Part of a small language model's weights: 3837 steps.
Each number is 200 + 40 x the weight over its row's rms, rounded and kept within 0 to 999. Layers, rows and columns count from 0. The size before them is the row's rms in percent of the matrix's.

# up: layer 5 MLP up, 384x96, rms 0.226, rows 304-320, columns 0-95
# down: layer 5 MLP down (transposed), 384x96, rms 0.194, rows 304-319, columns 0-95
up304,106,191,235,200,174,155,131,258,199,128,156,210,259,260,246,190,234,151,207,209,190,202,145,172,130,258,215,243,147,205,200,240,231,223,179,237,179,126,253,117,287,228,124,239,187,211,253,234,228,164,235,217,213,167,224,156,221,235,108,168,182,176,240,220,187,210,255,193,220,251,231,187,173,254,194,133,205,209,227,231,168,285,211,150,237,179,191,185,223,267,187,178,247,182,156,162,224
down304,099,229,160,175,194,211,184,223,139,158,203,164,204,171,195,165,222,169,166,100,167,165,199,309,219,158,200,152,153,193,187,223,226,160,134,174,179,247,183,208,232,235,167,173,217,158,236,237,198,273,241,134,250,174,197,193,205,236,225,185,265,207,292,214,260,196,260,245,165,278,303,273,185,192,282,155,193,201,164,182,181,209,229,191,238,180,241,219,204,169,118,211,180,183,208,177,183
up305,105,201,271,189,168,153,139,190,230,136,246,240,210,112,252,171,213,207,179,181,202,245,210,217,185,182,173,173,173,263,268,188,217,165,208,152,250,186,142,190,236,159,187,187,136,218,281,223,241,203,192,190,186,162,117,195,145,172,200,193,162,254,192,263,211,219,197,197,134,208,207,253,178,182,260,240,197,164,232,145,116,310,147,129,169,206,255,184,213,146,239,178,226,160,172,215,206
down305,112,166,180,249,219,183,180,210,227,184,212,260,141,237,236,158,173,153,192,194,167,248,256,210,281,218,202,228,164,182,237,196,154,137,186,210,184,237,164,176,202,127,147,159,228,221,283,177,228,163,164,205,131,210,233,134,208,216,177,107,227,207,141,312,234,219,210,194,160,164,174,179,141,243,179,188,245,116,181,207,172,208,186,246,154,191,242,122,199,173,163,231,270,167,175,167,247
up306,111,245,248,204,240,194,193,195,240,249,170,236,247,179,177,211,199,163,189,217,257,238,256,259,197,104,213,211,208,144,234,255,213,180,216,172,225,189,202,259,213,183,134,95,184,173,115,137,195,200,184,215,220,272,218,229,185,258,178,152,207,238,228,208,190,117,248,177,231,148,249,221,204,239,164,185,141,249,198,234,225,215,139,199,146,119,191,154,207,265,257,183,172,167,134,235,201
down306,107,235,145,206,285,184,147,168,215,164,198,194,194,192,168,264,139,288,206,162,165,199,191,155,288,139,194,229,176,115,183,179,268,175,201,181,216,224,214,249,257,139,229,142,200,191,220,213,157,234,162,201,262,225,188,218,211,251,174,179,175,256,211,237,167,127,116,140,165,164,208,209,179,232,138,109,208,159,188,142,156,182,166,198,198,188,142,198,170,229,243,217,218,221,151,233,169
up307,083,198,262,186,239,271,175,172,188,220,160,206,203,226,198,180,176,102,230,240,161,166,165,215,188,269,199,209,95,205,156,216,213,104,207,231,204,191,208,167,205,194,153,169,159,111,208,195,219,213,136,243,164,170,195,204,202,219,204,209,207,105,184,161,253,198,228,210,183,174,249,175,219,193,143,222,192,187,182,168,190,116,180,304,185,186,165,182,191,189,214,219,334,150,234,149,200
down307,088,194,167,219,166,194,204,237,197,136,196,145,162,213,218,197,219,246,127,239,241,224,244,210,108,118,142,214,240,244,197,165,200,256,168,206,184,222,168,236,255,189,240,240,196,194,216,246,244,132,139,207,271,233,182,154,194,229,250,187,195,197,239,108,163,220,212,198,246,230,219,204,173,197,168,218,261,206,211,193,177,229,196,122,334,191,168,170,265,229,159,181,209,155,137,226,247
up308,104,204,189,207,136,181,218,283,152,258,252,264,197,199,150,231,157,256,222,259,212,238,232,205,178,193,186,111,188,231,252,189,197,242,173,212,238,205,314,239,176,203,195,272,184,179,165,185,132,259,150,171,184,229,227,192,148,195,181,212,271,147,261,247,196,211,226,214,188,229,167,152,276,244,207,231,189,238,121,179,148,232,182,230,224,190,246,155,240,224,241,206,254,132,190,171,207
down308,090,251,120,130,214,245,177,160,309,241,205,232,172,188,218,206,193,149,278,227,188,178,214,288,209,268,218,229,238,177,207,193,203,233,190,211,209,180,180,162,221,180,249,202,241,203,180,166,238,142,237,201,242,187,175,167,159,171,276,268,145,272,183,187,181,208,200,202,214,267,174,207,149,130,206,151,173,118,249,177,193,212,141,146,175,265,229,204,147,239,167,176,155,266,164,199,205
up309,115,205,87,188,195,235,203,226,163,234,172,150,197,250,193,247,229,224,203,201,161,175,238,162,143,166,224,196,218,207,198,257,295,205,215,172,164,217,148,188,186,181,173,252,193,211,244,239,237,191,236,242,225,150,210,222,187,170,193,225,199,302,161,207,230,182,185,206,260,199,300,159,192,292,262,228,237,187,221,254,225,222,179,148,125,131,210,185,236,241,201,209,193,161,104,137,161
down309,117,80,199,216,184,232,211,208,105,201,293,139,213,159,233,237,191,190,187,255,206,255,129,185,153,226,258,161,221,183,169,189,189,207,189,145,211,207,142,205,165,195,234,212,189,164,142,193,193,194,189,153,245,199,198,245,248,178,221,225,187,266,170,157,152,178,193,202,149,321,245,126,288,173,244,187,165,179,204,236,160,164,158,161,229,179,205,236,209,139,178,203,197,205,166,248,167
up310,114,218,260,218,236,191,180,226,186,142,199,236,200,235,225,195,230,182,231,160,247,186,192,144,174,213,187,198,198,238,228,147,157,171,207,181,234,272,224,223,140,195,213,294,226,107,174,233,138,211,241,234,240,239,167,303,229,140,114,190,233,211,222,251,224,161,224,209,145,258,159,248,257,230,233,188,202,160,165,157,202,178,186,215,245,152,112,201,205,155,164,176,227,156,284,193,250
down310,128,142,212,231,203,104,192,197,207,175,184,190,198,195,226,190,194,261,227,183,152,252,129,184,170,187,220,186,219,240,174,202,244,210,227,189,107,179,205,197,208,235,261,179,155,107,225,189,224,166,245,217,270,220,161,173,174,201,185,209,159,120,302,142,173,186,207,173,191,170,237,151,221,193,193,277,244,193,189,155,150,277,220,276,208,186,193,228,282,140,210,199,119,209,245,239,245
up311,100,188,162,163,206,136,164,221,233,226,208,184,188,206,210,270,268,209,126,236,312,216,257,146,201,208,174,165,218,259,243,294,149,203,239,163,221,236,237,164,207,221,227,184,111,175,164,188,189,267,191,252,177,266,199,227,189,266,183,249,203,230,196,203,186,204,278,187,211,203,195,243,262,222,207,189,112,172,173,196,213,208,142,200,169,219,227,126,159,250,232,220,234,219,130,215,248
down311,115,226,202,170,209,212,163,242,292,225,258,219,213,136,212,176,255,228,174,180,222,205,192,227,115,206,229,206,154,172,257,156,192,179,123,196,217,183,141,193,161,179,230,190,223,248,186,313,201,197,183,218,237,192,188,225,259,157,172,148,187,240,159,188,208,158,120,214,251,245,117,91,224,193,212,162,184,200,256,163,261,174,178,194,161,144,196,243,269,249,211,185,215,244,196,252,238
up312,104,187,198,219,198,197,276,231,237,132,156,154,219,258,215,221,276,235,313,195,160,173,184,167,192,232,158,159,190,233,151,194,184,258,159,223,234,169,301,166,235,145,172,143,186,201,217,153,183,241,174,126,227,201,298,186,262,195,176,193,165,208,137,137,196,198,181,163,237,244,222,181,226,243,209,279,220,221,190,205,152,244,215,191,171,195,239,217,241,222,236,207,206,186,143,277,238
down312,104,175,191,236,197,243,218,178,189,189,120,217,240,126,183,158,170,195,193,221,183,132,284,87,194,211,140,235,244,216,146,206,194,149,215,230,251,162,231,155,280,158,204,246,178,148,260,200,255,234,145,247,216,199,251,209,217,154,135,274,157,168,171,177,135,171,222,176,208,193,185,159,195,160,198,145,229,256,239,215,232,237,215,173,211,123,202,205,136,132,180,177,193,210,240,181,184
up313,105,211,208,224,193,215,215,198,248,197,202,231,262,178,164,143,198,178,143,229,118,171,130,180,207,288,230,230,186,230,152,215,179,190,167,157,112,160,142,268,153,220,160,192,152,290,214,167,224,194,154,257,124,183,242,147,209,189,214,257,271,252,288,259,197,170,172,242,176,137,226,181,185,204,241,154,200,171,218,198,219,146,164,166,175,262,163,219,212,204,158,183,237,218,183,143,193
down313,097,176,152,170,182,188,233,156,158,240,229,214,209,148,148,226,169,191,169,215,278,283,217,149,246,147,178,185,201,140,234,136,128,194,175,196,302,194,223,171,152,202,203,226,213,229,287,189,229,232,155,193,238,243,213,155,172,176,169,225,288,176,195,105,177,230,231,168,257,222,214,249,238,203,137,177,170,247,182,185,219,183,223,244,192,122,156,214,160,262,195,220,174,155,245,195,248
up314,084,284,185,165,176,181,260,336,217,258,181,201,200,161,183,207,250,220,237,129,181,208,195,131,218,203,187,203,173,192,229,182,190,156,195,268,230,183,191,288,230,229,207,172,166,194,257,248,184,206,151,256,220,286,155,249,190,197,91,215,227,240,153,165,159,167,231,193,241,139,208,135,229,202,235,218,221,242,200,187,238,202,180,144,163,182,222,170,185,212,163,229,242,247,223,153,252
down314,080,156,187,225,209,192,206,222,209,198,202,230,163,222,168,153,257,255,175,166,214,239,183,239,269,247,196,206,221,200,176,215,209,191,189,192,208,195,215,160,232,187,205,198,182,166,158,179,189,210,181,190,214,158,202,234,216,232,241,375,227,193,158,224,216,224,185,231,220,78,216,244,206,242,188,224,227,206,203,187,167,247,231,202,330,208,159,195,233,98,146,190,158,158,154,212,98
up315,099,191,318,162,213,270,260,235,165,252,128,265,193,149,192,179,211,222,96,132,172,164,227,235,211,178,215,172,187,200,221,208,114,202,136,186,217,220,209,247,237,228,146,199,176,212,199,212,253,180,250,246,241,137,216,197,196,165,134,189,192,189,196,197,227,137,168,276,151,153,220,110,224,196,173,158,144,222,187,170,218,224,247,216,163,199,142,220,241,235,159,172,234,225,188,223,228
down315,089,233,158,201,240,198,224,203,174,243,277,170,268,207,212,240,190,108,209,261,164,218,223,204,290,221,210,195,195,270,212,149,199,216,140,157,211,172,222,200,246,164,248,186,184,201,231,173,186,147,189,118,200,204,216,230,182,237,205,201,173,198,216,220,213,182,178,133,264,198,251,149,222,254,139,139,139,287,288,171,238,281,195,162,230,255,216,235,228,193,231,192,174,118,245,167,207
up316,099,213,202,170,219,211,168,199,256,223,185,222,168,172,167,187,164,278,236,154,138,243,195,152,131,218,79,226,232,256,214,224,229,170,185,210,190,254,224,228,256,212,198,189,178,175,228,312,183,147,172,193,186,200,191,206,201,176,157,252,240,182,263,195,194,236,137,174,204,160,147,190,137,330,223,157,229,188,234,175,177,207,105,202,155,158,244,191,199,206,189,195,242,140,167,195,166
down316,099,212,165,200,203,185,174,241,250,221,255,194,139,251,206,161,159,266,206,191,232,186,189,175,151,219,232,176,230,158,248,300,183,268,239,215,257,180,228,245,134,151,185,213,224,238,192,160,198,191,183,196,284,219,261,188,179,193,252,206,148,213,152,199,158,249,235,146,193,131,247,235,277,260,163,298,103,187,198,202,245,246,132,230,202,223,208,245,186,162,199,163,191,179,241,209,205
up317,108,207,139,260,148,245,166,181,229,195,218,128,239,298,232,176,223,235,165,223,142,186,201,190,192,259,211,135,188,176,221,211,189,195,197,185,234,274,187,211,242,135,190,293,179,196,163,229,239,209,249,209,184,163,218,165,260,103,238,205,256,254,179,212,233,235,92,158,179,198,177,244,198,179,208,159,200,248,231,154,212,210,166,177,249,189,255,183,155,185,172,286,172,169,213,268,223
down317,105,192,266,198,239,224,177,247,223,242,240,176,275,246,178,213,187,223,105,164,214,122,247,200,209,239,196,170,192,293,204,196,166,187,172,230,145,168,271,188,191,141,210,224,191,228,192,196,187,191,125,218,245,192,187,241,146,143,162,166,234,210,224,227,192,215,157,287,165,208,132,239,184,265,175,217,148,146,200,183,192,231,231,189,175,145,171,264,189,173,279,199,212,233,294,214,274
up318,092,199,221,231,256,176,158,197,188,223,101,255,227,152,172,253,164,241,148,210,114,256,114,151,205,223,188,191,139,91,227,223,180,212,250,211,112,184,143,202,176,210,208,180,222,102,156,177,197,187,196,162,189,171,222,187,249,163,210,199,193,251,252,208,220,152,200,181,220,158,196,172,215,106,173,269,209,197,218,221,244,176,192,247,217,139,187,256,169,235,241,238,171,214,158,177,203
down318,085,204,139,153,175,226,207,237,324,205,227,235,224,165,214,134,245,162,218,262,244,261,242,306,152,237,192,197,190,275,192,189,204,237,189,180,275,231,172,203,124,206,210,221,212,281,197,210,277,247,210,233,209,214,219,220,186,206,228,142,191,189,159,177,183,278,220,173,209,189,117,149,172,222,214,181,140,233,157,217,165,249,236,204,260,201,232,184,237,209,194,274,229,224,236,204,176
up319,102,295,137,178,144,257,243,205,274,174,237,201,148,200,221,219,167,178,189,176,245,162,200,178,189,262,164,176,233,226,242,230,241,196,143,288,116,235,205,228,203,241,227,178,191,223,261,200,189,214,156,149,154,225,264,155,161,238,198,138,142,235,210,220,207,258,259,170,246,205,151,170,144,190,199,142,191,203,215,198,206,132,167,217,201,96,179,259,167,218,195,220,192,229,210,221,275
down319,104,172,168,130,183,196,191,201,194,177,247,107,213,207,213,209,200,109,197,121,200,148,234,278,246,203,163,168,247,282,218,153,178,216,163,242,164,224,187,205,265,264,205,246,151,177,168,163,185,177,226,200,218,243,146,146,225,201,146,149,261,157,226,305,194,157,236,193,151,283,245,193,212,161,179,222,186,154,135,212,186,247,198,206,219,190,228,176,207,278,215,189,192,151,236,222,167
up320,110,261,194,222,203,148,182,223,188,192,283,192,180,305,228,235,228,214,205,304,259,222,129,188,213,193,186,112,199,158,249,251,140,129,149,163,258,201,198,211,194,245,205,227,203,184,217,182,134,173,211,162,182,243,211,226,175,183,201,172,220,211,287,174,214,215,143,243,241,275,273,184,207,243,230,192,182,178,238,179,125,181,151,160,230,179,183,201,220,287,224,224,170,207,251,230,188